python train.py --positions="rope" --learning_rate=0.00564 --lr_mult_up=1.37 --beta2=0.95
Each number is 200 + 20 x the weight over the matrix's rms, rounded and kept within 0 to 999. Layers, rows and columns count from 0.

# q: layer 8 attention query, 128x160, rms 0.101, rows 0-63, columns 32-63
# k: layer 8 attention key, 128x160, rms 0.103, rows 0-63, columns 32-63
# v: layer 8 attention value, 128x160, rms 0.159, rows 0-35, columns 32-63
# o: layer 8 attention output (transposed), 128x160, rms 0.147, rows 0-35, columns 32-63
q0,174,209,205,224,197,185,212,177,201,195,199,212,194,207,211,211,200,214,169,148,218,206,212,220,192,202,178,222,201,183,211,198
k0,219,204,211,191,177,197,187,203,212,195,166,225,192,218,181,195,224,197,191,182,203,192,217,167,201,224,238,218,174,203,225,190
q1,187,201,226,181,189,203,207,190,195,197,230,206,190,206,185,209,184,224,178,164,202,203,221,193,158,210,189,205,186,205,190,189
k1,205,171,193,202,170,184,212,188,219,212,172,217,185,249,205,186,219,206,180,204,197,196,217,211,217,192,212,213,193,204,199,181
q2,213,163,200,181,205,221,219,190,202,199,201,211,186,205,176,199,175,195,213,210,220,201,189,211,216,212,210,208,195,214,189,223
k2,207,199,197,188,202,199,194,185,200,218,203,179,216,161,178,193,188,194,212,198,185,199,213,241,180,188,214,212,225,220,161,214
q3,229,183,183,181,217,225,194,193,189,180,190,199,211,197,203,198,204,204,221,203,200,202,184,185,187,210,224,220,202,215,184,208
k3,183,196,181,214,204,199,209,203,191,196,215,187,192,203,206,177,181,192,221,207,204,172,210,207,180,175,197,198,203,221,202,188
q4,215,217,194,194,203,203,210,209,187,208,187,187,199,194,216,193,212,224,186,240,198,191,192,206,219,206,230,199,211,200,217,220
k4,189,186,182,178,228,191,212,192,209,193,230,190,210,183,227,175,165,210,219,234,210,178,215,195,193,186,226,169,209,186,191,195
q5,189,199,211,204,205,190,197,210,206,196,144,210,196,207,166,231,215,207,166,166,185,223,236,213,214,196,172,208,205,168,192,202
k5,216,198,179,175,188,188,197,175,190,222,197,205,193,216,213,214,194,209,195,208,240,173,206,151,178,212,155,227,187,209,180,193
q6,228,214,191,183,172,187,184,198,192,197,222,217,189,202,195,242,188,179,183,199,195,158,199,218,176,210,203,164,212,198,231,176
k6,195,223,179,183,200,212,204,190,178,228,208,191,207,247,224,181,214,177,215,231,250,186,230,189,216,188,186,212,189,221,160,226
q7,198,201,229,191,181,219,222,177,196,197,209,226,171,217,181,174,193,201,203,212,191,210,185,220,188,179,213,211,201,191,207,187
k7,266,191,192,161,218,215,235,168,179,230,236,156,156,203,216,177,169,215,219,203,251,191,214,181,183,192,193,189,199,197,158,212
q8,172,193,196,218,185,207,190,214,199,194,189,207,222,165,187,201,171,213,188,178,191,171,220,194,183,171,196,192,142,186,190,198
k8,173,258,164,220,186,176,215,239,167,219,230,201,255,185,206,208,233,193,229,177,193,201,187,236,210,198,147,201,201,201,213,203
q9,202,192,220,193,192,206,232,197,234,167,198,190,197,215,190,194,228,164,194,209,211,150,211,232,178,176,209,235,235,229,207,210
k9,185,245,205,188,207,189,184,217,182,268,218,197,192,159,182,171,236,232,218,193,174,227,213,218,212,191,184,140,187,162,218,226
q10,192,194,203,193,212,215,203,168,185,202,199,222,190,193,171,218,217,240,204,210,202,200,240,208,207,210,187,181,219,194,235,178
k10,210,203,218,199,162,201,226,185,224,170,243,213,208,184,189,206,217,180,222,182,188,186,198,217,199,243,207,209,186,189,214,231
q11,160,204,202,185,219,228,189,213,151,226,200,196,185,186,205,199,217,207,219,189,224,209,198,211,209,162,196,209,193,209,214,224
k11,236,164,186,211,219,213,173,227,198,206,163,186,169,199,199,197,217,187,213,189,212,183,211,166,196,206,201,202,208,186,202,216
q12,187,181,218,248,227,220,234,175,203,196,211,185,176,197,226,191,204,204,194,207,194,241,186,243,198,211,193,182,188,191,210,166
k12,198,190,204,191,200,193,239,182,203,189,178,192,191,212,207,181,188,181,185,166,176,218,206,142,168,195,188,230,235,219,208,199
q13,217,174,189,175,203,189,232,210,195,152,160,222,198,216,226,222,179,216,186,162,196,217,234,224,204,178,196,226,206,195,192,171
k13,181,213,205,194,188,257,185,163,225,211,185,174,172,202,195,182,225,209,167,165,198,162,232,227,211,212,205,207,207,180,185,203
q14,221,217,184,179,214,173,223,199,160,189,208,207,226,165,196,190,193,186,187,205,180,203,214,194,193,189,201,179,153,207,227,197
k14,199,199,218,183,181,193,196,232,181,210,188,209,227,168,201,204,181,190,193,182,186,232,233,178,167,187,193,200,192,168,190,204
q15,162,170,197,180,156,198,205,201,199,207,192,185,222,229,205,196,202,176,215,211,210,169,213,208,188,183,221,192,198,232,178,225
k15,182,208,216,192,197,203,199,171,214,187,213,201,218,178,174,195,200,217,222,235,232,256,180,218,220,196,209,201,231,218,210,174
q16,201,236,190,201,221,202,205,174,191,194,206,194,211,202,230,167,178,220,175,237,231,192,190,207,217,175,209,191,205,181,220,200
k16,213,230,212,188,213,200,216,220,186,195,180,210,200,197,204,213,211,215,200,181,182,217,194,170,194,211,187,197,185,197,188,193
q17,189,191,197,205,189,205,196,198,216,197,207,201,205,198,172,215,178,215,192,193,214,198,219,233,187,229,199,168,199,197,199,212
k17,193,234,216,178,184,182,205,198,209,192,190,234,204,178,178,209,219,206,190,207,214,205,199,211,207,210,232,192,199,214,203,225
q18,198,184,212,207,203,189,205,198,213,187,183,195,200,179,192,186,221,198,220,204,200,227,204,207,188,189,191,211,209,195,199,210
k18,209,195,205,212,200,219,206,178,192,201,212,184,201,216,207,234,204,207,198,208,218,189,191,174,184,212,162,211,185,215,209,169
q19,179,198,216,227,190,221,172,207,173,185,211,183,182,187,185,209,213,182,186,187,190,168,196,194,183,188,215,180,200,220,198,177
k19,229,203,241,206,179,201,200,220,201,226,172,239,197,205,212,203,247,222,185,171,178,240,211,218,214,209,218,202,211,223,208,215
q20,235,203,186,206,196,203,188,220,207,192,214,209,177,199,198,200,210,172,184,193,218,154,195,169,174,223,207,213,226,240,192,197
k20,208,169,194,182,212,218,176,180,195,212,198,174,189,149,188,193,209,206,179,189,221,201,250,172,193,186,184,181,203,211,193,199
q21,194,212,216,183,161,185,253,156,226,179,201,224,219,228,203,197,199,185,184,172,200,229,216,215,247,207,179,229,200,213,213,216
k21,232,203,182,176,188,216,236,192,177,237,204,211,195,214,228,209,191,212,168,204,211,201,188,183,165,212,156,207,193,210,147,223
q22,215,205,204,163,216,204,238,170,203,183,216,220,197,215,201,194,200,213,206,207,220,226,182,207,224,205,192,216,246,219,190,206
k22,159,204,205,204,185,206,177,189,213,233,219,189,206,171,239,204,175,170,186,182,238,194,191,213,185,197,212,179,231,194,191,234
q23,228,207,226,173,201,197,199,191,213,212,212,181,178,242,210,158,177,203,191,210,219,198,191,171,177,236,201,219,198,225,133,211
k23,184,222,201,244,189,173,222,209,177,185,182,207,194,231,237,201,237,194,208,209,198,200,200,240,231,162,162,200,184,204,209,214
q24,188,195,208,164,178,182,213,196,219,221,210,208,215,208,193,192,157,194,183,212,220,189,198,232,207,199,186,221,226,198,179,183
k24,196,204,180,164,210,208,190,164,159,211,219,220,207,228,218,198,197,206,214,224,245,176,199,182,168,171,194,204,167,235,183,209
q25,201,179,221,212,225,236,223,206,192,192,204,208,236,210,182,158,188,237,204,209,244,198,184,223,178,222,188,202,216,209,221,205
k25,194,206,220,222,206,183,196,199,218,176,192,192,220,185,227,217,233,207,215,175,195,198,179,202,205,201,197,173,209,192,193,215
q26,220,179,217,188,203,184,211,184,206,222,204,182,179,185,214,216,200,195,219,178,179,191,175,195,204,216,217,225,170,190,195,231
k26,194,222,198,221,192,192,198,233,193,212,187,189,193,204,218,199,263,180,185,193,218,230,191,221,223,210,196,202,196,224,216,190
q27,232,218,169,199,155,231,189,192,134,225,191,240,190,187,237,226,184,158,213,247,221,174,180,144,156,222,197,175,226,194,182,194
k27,228,188,182,184,203,178,204,173,175,226,205,230,212,186,213,185,175,223,215,197,219,174,215,211,179,208,246,215,246,205,192,214
q28,220,196,219,186,161,177,196,182,165,189,159,209,194,189,202,208,214,213,214,222,224,177,177,216,210,178,214,187,221,214,170,235
k28,220,189,199,206,201,209,206,212,192,202,190,181,203,208,194,206,174,241,199,180,182,181,210,210,207,200,177,182,175,171,211,195
q29,183,177,258,209,198,197,199,196,257,182,206,207,193,192,178,196,206,215,240,203,233,200,231,184,196,193,208,240,210,226,224,179
k29,206,212,188,205,215,184,230,226,192,171,174,199,204,211,210,204,206,194,188,192,194,177,166,209,207,208,180,192,184,221,235,191
q30,208,167,201,245,219,203,223,225,198,206,205,178,201,216,208,164,223,174,186,191,218,235,228,147,218,176,161,215,184,226,203,213
k30,178,194,196,170,220,206,213,235,221,158,215,191,200,222,227,202,193,220,229,208,186,188,215,229,204,211,243,200,168,177,203,188
q31,209,190,162,223,223,184,198,204,250,245,213,211,190,204,200,204,220,214,213,193,187,184,209,207,169,193,182,206,215,220,172,172
k31,198,173,199,180,187,180,221,185,182,194,210,185,169,217,153,217,231,180,213,131,212,199,200,218,210,196,194,208,194,233,198,144
q32,193,176,194,208,211,201,185,171,197,197,207,189,250,179,162,223,228,235,185,208,221,225,216,132,190,165,208,163,175,213,179,218
k32,182,191,262,191,231,189,211,190,198,191,182,200,194,194,208,210,190,175,174,191,199,204,219,215,212,195,198,209,160,203,211,180
q33,165,186,167,178,209,197,208,204,173,212,199,221,223,158,189,203,181,222,233,196,200,197,197,161,189,199,158,167,207,224,225,209
k33,186,191,199,220,202,167,189,176,196,177,173,202,219,177,187,188,228,192,198,187,142,192,217,225,197,188,205,185,194,206,204,205
q34,148,210,193,193,178,200,188,179,202,198,227,221,211,207,190,194,189,255,223,218,188,176,208,128,215,234,191,173,216,209,171,200
k34,171,192,231,201,177,202,218,196,205,233,138,199,216,205,192,223,193,218,217,169,212,195,206,212,197,165,208,190,172,159,198,152
q35,251,214,205,211,178,182,199,160,171,188,192,202,221,179,189,170,218,184,174,224,186,210,178,183,187,181,179,192,189,207,189,182
k35,229,221,201,233,209,232,191,202,159,216,202,201,194,205,200,218,177,204,183,229,190,199,184,207,206,206,225,198,187,195,175,162
q36,205,192,218,179,210,220,211,190,210,188,199,189,203,204,169,216,159,203,210,195,186,225,179,196,216,173,208,201,203,228,202,223
k36,189,185,203,162,217,193,188,214,226,196,191,210,217,192,230,187,220,222,241,199,183,186,215,201,228,222,172,210,180,190,175,192
q37,206,165,226,198,199,201,183,193,212,190,223,150,197,200,217,185,208,174,153,215,216,217,180,233,157,206,223,197,179,208,227,182
k37,201,214,216,215,187,196,159,228,208,202,187,176,180,213,170,228,192,174,187,182,152,219,244,188,202,177,215,156,203,199,216,243
q38,235,215,201,179,216,207,216,206,204,210,243,185,240,207,184,241,197,167,197,214,213,133,173,197,187,180,173,147,178,217,215,203
k38,168,185,168,193,235,202,203,152,246,190,200,189,219,205,240,211,203,170,224,223,195,231,174,250,194,186,185,220,224,205,181,195
q39,198,233,180,192,237,230,205,174,195,197,189,218,209,191,233,189,218,214,211,151,225,179,232,190,189,183,185,223,188,204,233,192
k39,131,192,195,197,230,219,237,239,205,186,211,215,224,220,148,225,219,223,217,199,198,166,212,176,185,206,260,208,192,204,220,193
q40,207,172,190,200,148,205,194,147,189,158,190,178,206,194,216,204,197,156,194,177,160,190,205,173,182,167,215,203,217,208,237,210
k40,176,225,172,223,194,173,190,209,217,199,205,193,199,199,201,240,185,198,203,186,202,248,247,186,178,181,204,245,220,194,210,223
q41,208,206,209,193,212,230,201,163,209,220,215,214,170,219,238,142,190,231,203,209,216,195,206,184,227,200,199,195,214,183,173,185
k41,206,192,192,224,221,174,228,194,182,210,194,211,187,245,211,212,213,201,192,223,218,177,179,196,220,211,210,178,200,208,183,180
q42,181,187,215,212,229,202,193,220,210,160,199,202,192,204,191,200,187,224,187,178,199,191,209,168,222,201,204,209,232,162,204,178
k42,199,216,184,192,187,170,201,191,196,221,190,215,189,203,188,176,217,185,229,159,181,167,190,207,206,201,184,214,226,230,207,224
q43,227,201,168,219,202,183,208,233,210,164,225,187,182,235,199,197,233,242,227,269,184,231,192,195,191,218,224,210,170,239,194,221
k43,227,196,186,206,199,192,221,190,159,154,181,190,215,205,209,170,147,194,206,256,182,180,175,213,215,208,236,237,178,171,198,191
q44,184,196,222,207,194,247,207,206,182,237,156,215,202,229,166,218,169,252,201,180,200,207,211,245,164,200,244,225,158,217,183,202
k44,198,195,225,226,182,173,225,180,221,227,169,211,228,180,174,186,167,206,189,206,222,236,207,130,202,189,188,199,169,185,201,227
q45,202,209,203,230,200,157,208,200,186,216,208,190,161,196,215,201,190,208,189,156,187,197,214,245,203,202,183,202,180,184,217,208
k45,201,203,205,205,196,167,170,201,186,221,170,196,163,211,199,218,216,188,157,176,168,184,197,178,183,186,232,207,242,192,232,204
q46,174,178,207,180,217,207,234,190,226,200,176,224,168,211,248,201,161,234,171,181,222,203,247,188,215,216,189,187,190,192,215,206
k46,186,194,219,184,194,198,247,182,199,208,223,208,208,198,182,199,215,206,188,206,206,183,175,197,203,189,185,192,206,168,172,250
q47,222,199,224,201,181,186,177,211,201,203,201,214,193,196,222,218,253,164,221,208,200,188,157,235,218,212,216,166,189,196,225,162
k47,226,211,194,247,170,178,159,188,217,199,203,180,182,221,208,185,155,202,180,177,187,191,179,217,180,196,194,188,200,174,198,207
q48,188,181,200,192,159,229,186,225,181,208,202,175,170,182,202,194,138,229,202,172,232,208,196,200,199,209,169,173,210,226,178,203
k48,197,200,202,184,220,218,216,181,193,197,232,184,237,174,171,209,194,198,182,225,201,196,211,220,199,207,229,188,199,193,180,213
q49,208,203,216,187,188,213,194,190,237,196,237,244,147,198,204,199,188,202,160,227,222,219,204,162,167,217,166,208,218,219,188,190
k49,209,217,207,221,179,199,213,181,212,223,169,214,196,182,203,227,183,243,197,217,231,203,170,234,194,203,234,204,199,227,185,210
q50,205,223,193,185,198,202,181,224,228,272,214,160,175,218,198,183,211,231,206,217,201,201,207,214,187,223,193,176,197,205,159,173
k50,209,219,202,221,205,201,209,203,185,243,216,198,178,211,204,178,185,228,192,199,200,217,178,175,211,175,235,202,222,200,167,201
q51,180,211,227,193,214,196,188,201,214,203,210,170,166,215,209,207,211,193,198,180,166,207,231,225,204,248,222,222,184,190,215,173
k51,174,187,218,211,183,192,185,173,217,220,223,203,202,186,222,214,201,211,153,160,191,197,199,221,191,181,192,196,202,196,203,196
q52,191,214,243,199,172,206,191,200,202,221,227,226,207,159,223,203,200,204,207,185,211,202,184,202,204,211,178,186,217,221,137,151
k52,212,189,200,191,178,203,216,178,201,212,212,215,191,203,174,171,191,221,168,195,214,177,217,220,199,189,181,199,202,183,201,172
q53,195,241,222,194,223,226,203,236,222,203,208,193,201,221,187,200,201,224,208,187,227,233,197,178,220,233,230,226,174,178,215,198
k53,182,203,202,228,190,182,194,244,197,243,181,157,221,192,175,187,188,194,191,235,217,228,230,197,222,203,182,184,218,228,167,182
q54,157,169,205,171,180,211,154,218,218,196,195,203,181,183,210,187,172,141,218,190,210,201,217,257,176,203,215,195,197,211,184,210
k54,199,208,212,207,212,187,190,195,216,195,197,190,201,209,185,227,230,217,227,204,213,214,199,188,203,220,208,183,222,206,214,208
q55,182,194,205,198,224,197,196,207,193,181,166,189,191,216,181,213,230,184,178,219,195,191,199,218,201,170,201,196,200,213,191,175
k55,187,205,195,198,202,220,212,206,169,231,193,201,202,183,179,159,161,205,235,229,214,204,212,212,237,183,185,211,212,221,224,193
q56,199,199,180,197,175,248,183,152,195,220,165,198,227,204,220,216,215,221,186,168,161,204,192,246,197,167,201,235,232,167,215,202
k56,163,191,164,204,231,219,211,211,206,211,237,216,178,184,221,190,203,180,160,212,205,212,198,174,149,177,217,193,176,171,186,204
q57,208,208,167,201,185,181,189,207,181,212,227,252,209,207,215,216,198,200,165,212,215,175,201,193,209,215,224,238,215,224,236,238
k57,187,178,171,194,207,210,219,205,183,189,184,214,204,157,185,196,151,172,194,167,218,186,190,178,210,218,208,221,179,196,194,181
q58,200,190,209,168,167,193,162,179,218,182,229,169,162,211,188,230,205,190,172,200,236,193,208,177,162,173,207,185,231,189,234,203
k58,174,196,207,190,197,211,217,212,183,191,230,203,156,224,221,188,219,146,169,228,191,192,204,220,197,228,209,175,187,205,216,217
q59,211,186,221,232,192,196,175,190,185,224,216,184,191,159,196,195,196,187,251,200,180,170,223,198,221,195,218,195,201,199,195,212
k59,195,155,199,224,205,213,187,209,212,186,207,202,155,212,177,187,228,210,226,215,148,203,176,184,157,198,182,153,226,163,205,186
q60,202,173,227,251,195,190,194,194,198,231,208,198,204,178,195,203,220,190,215,182,221,192,237,170,200,192,181,189,183,187,221,195
k60,181,175,191,210,176,192,202,200,190,207,195,192,172,216,183,212,195,220,203,194,211,195,204,211,166,179,218,189,187,189,213,198
q61,188,217,216,207,194,194,160,227,200,178,174,165,194,200,198,216,218,162,167,192,177,220,221,177,192,202,191,205,216,192,186,179
k61,213,192,206,204,222,204,183,199,200,203,223,202,200,199,212,201,184,191,220,190,195,200,167,190,235,224,212,212,185,191,236,182
q62,224,181,240,232,226,235,168,231,177,178,175,175,222,194,204,206,197,215,211,182,180,187,180,193,212,212,256,213,222,184,195,225
k62,244,182,210,239,206,189,169,227,196,229,211,210,208,217,181,182,202,252,200,206,186,179,213,220,209,192,190,217,196,190,212,207
q63,194,193,208,188,194,233,180,225,243,171,175,209,200,187,202,214,185,191,193,201,177,197,203,198,231,200,183,206,163,151,205,186
k63,157,184,214,221,171,226,198,185,193,182,198,199,169,212,210,202,207,185,195,209,202,174,213,198,185,224,200,170,197,189,195,198
v0,172,221,204,178,217,199,211,185,200,199,239,193,209,206,192,193,204,188,176,169,203,208,194,226,166,222,241,215,192,205,215,209
o0,246,213,219,234,224,201,181,187,185,219,215,182,199,210,207,194,193,183,216,210,184,213,168,198,223,197,219,182,189,177,222,213
v1,183,199,173,207,224,185,207,191,214,193,211,217,205,203,200,216,157,165,185,195,190,207,188,237,233,222,206,197,211,223,179,242
o1,200,217,227,204,221,205,218,200,189,170,197,223,205,191,171,163,229,234,212,189,222,227,222,193,262,205,245,188,201,235,199,203
v2,178,210,203,204,193,165,207,197,241,215,214,216,148,153,175,204,179,193,182,212,202,221,208,206,214,164,187,193,209,187,206,180
o2,199,186,218,233,207,231,220,215,179,209,186,240,207,248,199,200,193,246,205,185,239,167,195,198,186,209,186,209,168,170,205,183
v3,177,186,182,187,225,214,220,219,177,182,220,184,187,182,198,200,182,184,199,201,177,140,228,178,227,207,179,170,213,182,224,188
o3,203,198,212,185,150,219,163,196,185,205,182,200,201,228,177,188,196,233,184,215,214,216,203,221,211,229,211,198,148,209,217,211
v4,246,213,187,189,205,207,176,186,182,186,170,184,180,221,203,202,179,201,228,178,205,150,194,181,209,195,186,185,210,194,251,212
o4,180,186,210,204,180,202,209,209,194,210,199,207,192,193,222,207,188,202,161,210,160,232,173,217,217,217,212,215,149,238,171,187
v5,206,194,213,217,168,180,164,182,158,212,238,186,205,214,149,214,203,187,201,217,215,198,197,172,205,183,189,207,196,205,193,186
o5,208,224,203,191,222,193,209,196,217,174,189,218,175,216,212,181,170,164,195,161,196,234,193,192,190,208,207,210,241,187,216,188
v6,202,203,224,237,214,196,200,208,175,216,174,196,183,188,239,154,208,188,197,209,190,217,181,179,205,212,195,196,199,205,190,190
o6,190,216,170,199,181,158,185,200,198,173,197,255,199,207,173,216,227,175,189,214,189,190,212,194,203,175,182,185,189,199,209,238
v7,202,197,173,189,187,185,205,185,197,206,232,219,192,189,200,228,175,187,193,173,206,186,202,210,200,200,180,188,169,212,198,200
o7,171,203,196,205,203,208,186,227,209,207,213,242,234,196,217,217,208,204,225,190,204,191,212,192,146,227,206,185,171,208,219,203
v8,220,213,232,211,194,200,176,193,169,211,177,199,223,193,212,218,207,184,213,210,179,229,217,204,200,198,193,204,209,242,183,211
o8,172,176,189,189,202,218,204,178,188,210,196,202,193,185,201,204,191,167,189,203,176,220,185,144,206,197,209,175,218,155,182,182
v9,194,189,169,179,216,177,197,226,220,221,174,187,178,175,179,200,184,189,186,174,178,238,206,198,203,182,194,231,213,255,210,203
o9,199,198,179,244,235,219,171,215,197,214,222,212,230,204,209,166,211,199,209,218,196,208,189,227,216,153,226,210,171,186,192,166
v10,242,208,195,223,204,206,216,212,187,206,227,198,200,190,205,181,200,226,216,209,169,198,165,195,168,205,152,211,202,193,212,191
o10,184,226,173,187,164,183,181,206,177,222,196,199,188,222,236,198,202,180,179,204,215,187,176,268,206,214,222,194,222,195,213,176
v11,154,187,164,196,184,183,213,237,188,209,171,184,181,200,201,187,162,196,240,194,205,178,181,173,215,207,191,206,205,194,207,169
o11,225,183,186,207,163,197,205,225,181,203,185,196,183,225,189,194,222,199,192,193,226,209,195,190,203,168,188,212,233,182,216,222
v12,204,191,192,185,177,203,215,207,159,182,222,206,176,187,182,189,211,191,210,239,235,190,218,213,178,226,205,202,173,204,224,195
o12,187,170,214,211,203,213,178,157,223,201,203,144,222,179,190,187,196,221,229,188,180,177,232,208,252,179,228,195,181,173,191,232
v13,209,203,205,164,198,156,187,215,191,220,208,220,209,214,152,206,216,194,225,168,202,186,202,224,192,177,185,212,204,181,181,191
o13,221,219,219,233,198,249,227,184,171,208,210,203,199,182,184,201,187,206,152,183,254,198,172,148,192,227,187,220,184,206,200,182
v14,199,199,218,197,213,187,187,218,214,196,199,183,171,171,190,214,198,211,186,191,208,195,196,218,184,204,189,212,232,188,209,184
o14,195,233,229,190,179,188,219,194,183,210,189,151,207,210,204,225,189,205,196,203,221,212,189,218,217,202,190,198,197,186,210,196
v15,171,222,198,193,213,184,224,197,182,181,217,182,201,195,184,193,209,194,186,204,177,203,219,193,232,207,214,234,216,180,173,218
o15,198,215,199,217,190,221,184,203,210,205,171,178,181,182,206,221,210,202,223,202,199,209,221,143,184,200,233,211,200,201,207,230
v16,202,202,186,204,224,229,218,212,208,218,180,218,181,207,165,190,215,228,204,245,200,224,179,188,203,198,167,223,215,170,206,175
o16,185,218,228,185,184,233,219,218,225,198,201,196,220,193,226,219,179,208,190,194,255,189,194,201,219,215,195,170,158,209,207,231
v17,208,175,203,204,200,184,237,194,236,177,204,191,224,171,186,172,164,206,170,244,169,189,208,200,227,195,243,217,207,178,213,207
o17,193,227,173,193,201,190,165,223,208,227,203,222,246,201,192,179,213,216,232,196,241,209,217,185,196,200,176,189,209,245,184,221
v18,188,186,205,197,198,233,192,178,166,199,187,192,182,219,218,186,191,232,219,196,197,169,204,210,172,235,220,198,207,191,198,174
o18,200,190,196,178,224,181,177,182,227,203,200,163,218,222,184,187,218,198,187,202,250,183,245,178,232,175,191,200,183,221,200,207
v19,200,201,233,192,211,186,176,222,216,229,215,211,180,172,187,211,220,234,210,200,170,171,193,187,174,221,218,227,163,253,202,205
o19,227,199,200,180,172,192,211,156,206,204,209,188,169,234,229,172,238,166,204,200,218,214,195,203,198,176,176,190,208,208,212,176
v20,203,194,201,178,236,191,191,205,198,168,219,201,205,209,227,191,213,215,185,199,195,234,211,207,216,208,191,188,203,165,217,167
o20,194,201,239,229,230,210,196,208,213,206,182,207,228,168,172,205,205,204,164,198,218,217,208,205,190,197,198,197,172,188,196,224
v21,210,195,196,230,223,212,185,173,185,187,205,214,205,198,185,209,222,190,228,173,215,243,164,205,196,184,186,200,221,213,201,207
o21,177,222,221,189,191,218,197,208,186,198,206,217,192,203,196,196,176,190,188,212,198,198,202,170,225,193,203,218,205,217,212,186
v22,212,197,204,219,187,187,189,210,194,175,191,227,209,218,225,183,199,195,199,180,183,227,183,180,183,197,174,193,202,201,194,201
o22,204,212,209,234,202,155,204,213,163,212,192,172,165,235,215,188,197,194,204,200,195,200,174,197,195,191,188,197,224,203,210,201
v23,220,191,172,209,199,209,160,197,199,238,190,204,213,203,184,166,211,190,206,191,199,187,190,188,207,196,206,179,197,219,188,224
o23,212,202,206,196,204,161,195,183,187,193,212,237,176,215,223,189,213,204,207,226,175,201,183,163,213,213,176,182,184,184,194,184
v24,212,181,245,220,223,204,229,193,204,214,193,183,201,209,185,230,162,208,219,215,187,199,181,238,204,211,188,189,205,242,201,197
o24,207,221,160,174,189,203,173,183,192,183,182,183,220,228,203,179,158,205,214,191,216,201,208,182,176,195,217,200,231,209,175,221
v25,211,217,176,209,216,220,184,212,208,225,175,168,184,208,182,243,181,180,214,197,205,213,209,174,202,177,179,180,214,192,191,180
o25,198,212,225,191,205,255,214,204,185,234,191,248,188,188,213,179,199,230,210,204,230,219,193,195,205,209,196,183,184,175,192,227
v26,199,221,208,223,173,181,230,197,196,173,203,177,217,174,200,237,160,177,206,166,240,216,247,195,225,152,208,196,207,206,210,206
o26,201,174,214,203,245,200,191,204,154,185,208,163,202,195,186,204,192,229,201,203,193,213,215,176,201,221,230,221,217,191,203,207
v27,196,209,197,214,200,214,196,188,178,202,158,191,190,173,176,243,211,232,181,198,242,176,168,217,190,170,214,190,181,184,170,202
o27,174,177,180,215,200,177,212,173,229,181,208,225,179,210,173,202,173,224,212,214,180,241,229,198,193,218,207,190,211,181,197,218
v28,192,246,200,202,186,212,204,218,193,187,173,168,167,253,220,174,207,171,176,224,205,228,213,222,203,234,195,198,192,165,199,211
o28,263,212,181,208,199,172,188,191,207,197,176,189,197,210,173,202,202,201,212,206,208,201,194,193,211,205,215,178,172,181,175,220
v29,211,189,209,162,193,196,193,210,204,192,227,211,190,204,200,142,180,233,219,189,195,193,205,208,147,196,194,170,211,209,224,242
o29,190,189,193,183,214,204,207,181,161,190,210,225,183,212,247,216,192,180,168,170,203,186,227,182,188,189,212,249,156,198,182,198
v30,184,230,164,200,219,204,195,194,167,205,193,198,204,212,202,198,216,164,194,220,197,229,198,200,194,224,182,199,186,192,159,207
o30,217,184,220,231,196,214,210,183,187,208,164,208,199,210,183,201,195,199,214,216,204,211,190,230,193,194,211,203,217,161,186,241
v31,208,203,173,183,212,221,200,212,170,210,171,226,180,203,196,205,199,200,224,199,203,160,207,168,194,220,237,210,204,191,236,215
o31,194,194,216,229,200,175,221,166,242,208,242,192,204,210,219,163,211,206,224,189,231,233,225,175,205,167,172,233,179,175,188,178
v32,164,186,191,182,207,204,191,207,192,197,178,194,175,163,220,211,217,198,187,223,125,187,200,209,209,218,214,175,205,205,176,198
o32,224,180,160,215,199,191,180,188,211,223,214,204,209,203,208,205,200,204,230,185,211,215,170,200,216,164,184,208,203,193,182,217
v33,181,197,207,214,200,196,241,186,182,205,219,192,205,180,206,196,192,189,205,204,219,218,162,207,169,192,159,210,233,210,201,206
o33,236,211,219,223,186,198,191,204,153,185,173,219,207,202,194,220,173,200,191,185,174,210,203,193,235,161,236,230,181,181,197,212
v34,199,200,163,192,193,233,171,213,215,198,174,205,218,140,164,183,197,265,201,225,199,164,223,222,171,199,167,215,175,167,202,194
o34,190,203,254,167,172,196,221,184,189,230,223,192,217,199,226,212,179,166,193,211,227,142,154,248,200,213,214,178,229,202,209,172
v35,195,214,193,184,210,198,159,187,207,214,187,245,177,176,182,189,183,213,239,171,203,158,202,177,221,183,151,199,211,178,183,169
o35,191,191,172,188,154,181,253,159,215,227,190,247,208,190,222,194,193,188,184,212,181,199,172,202,178,216,215,208,205,206,214,183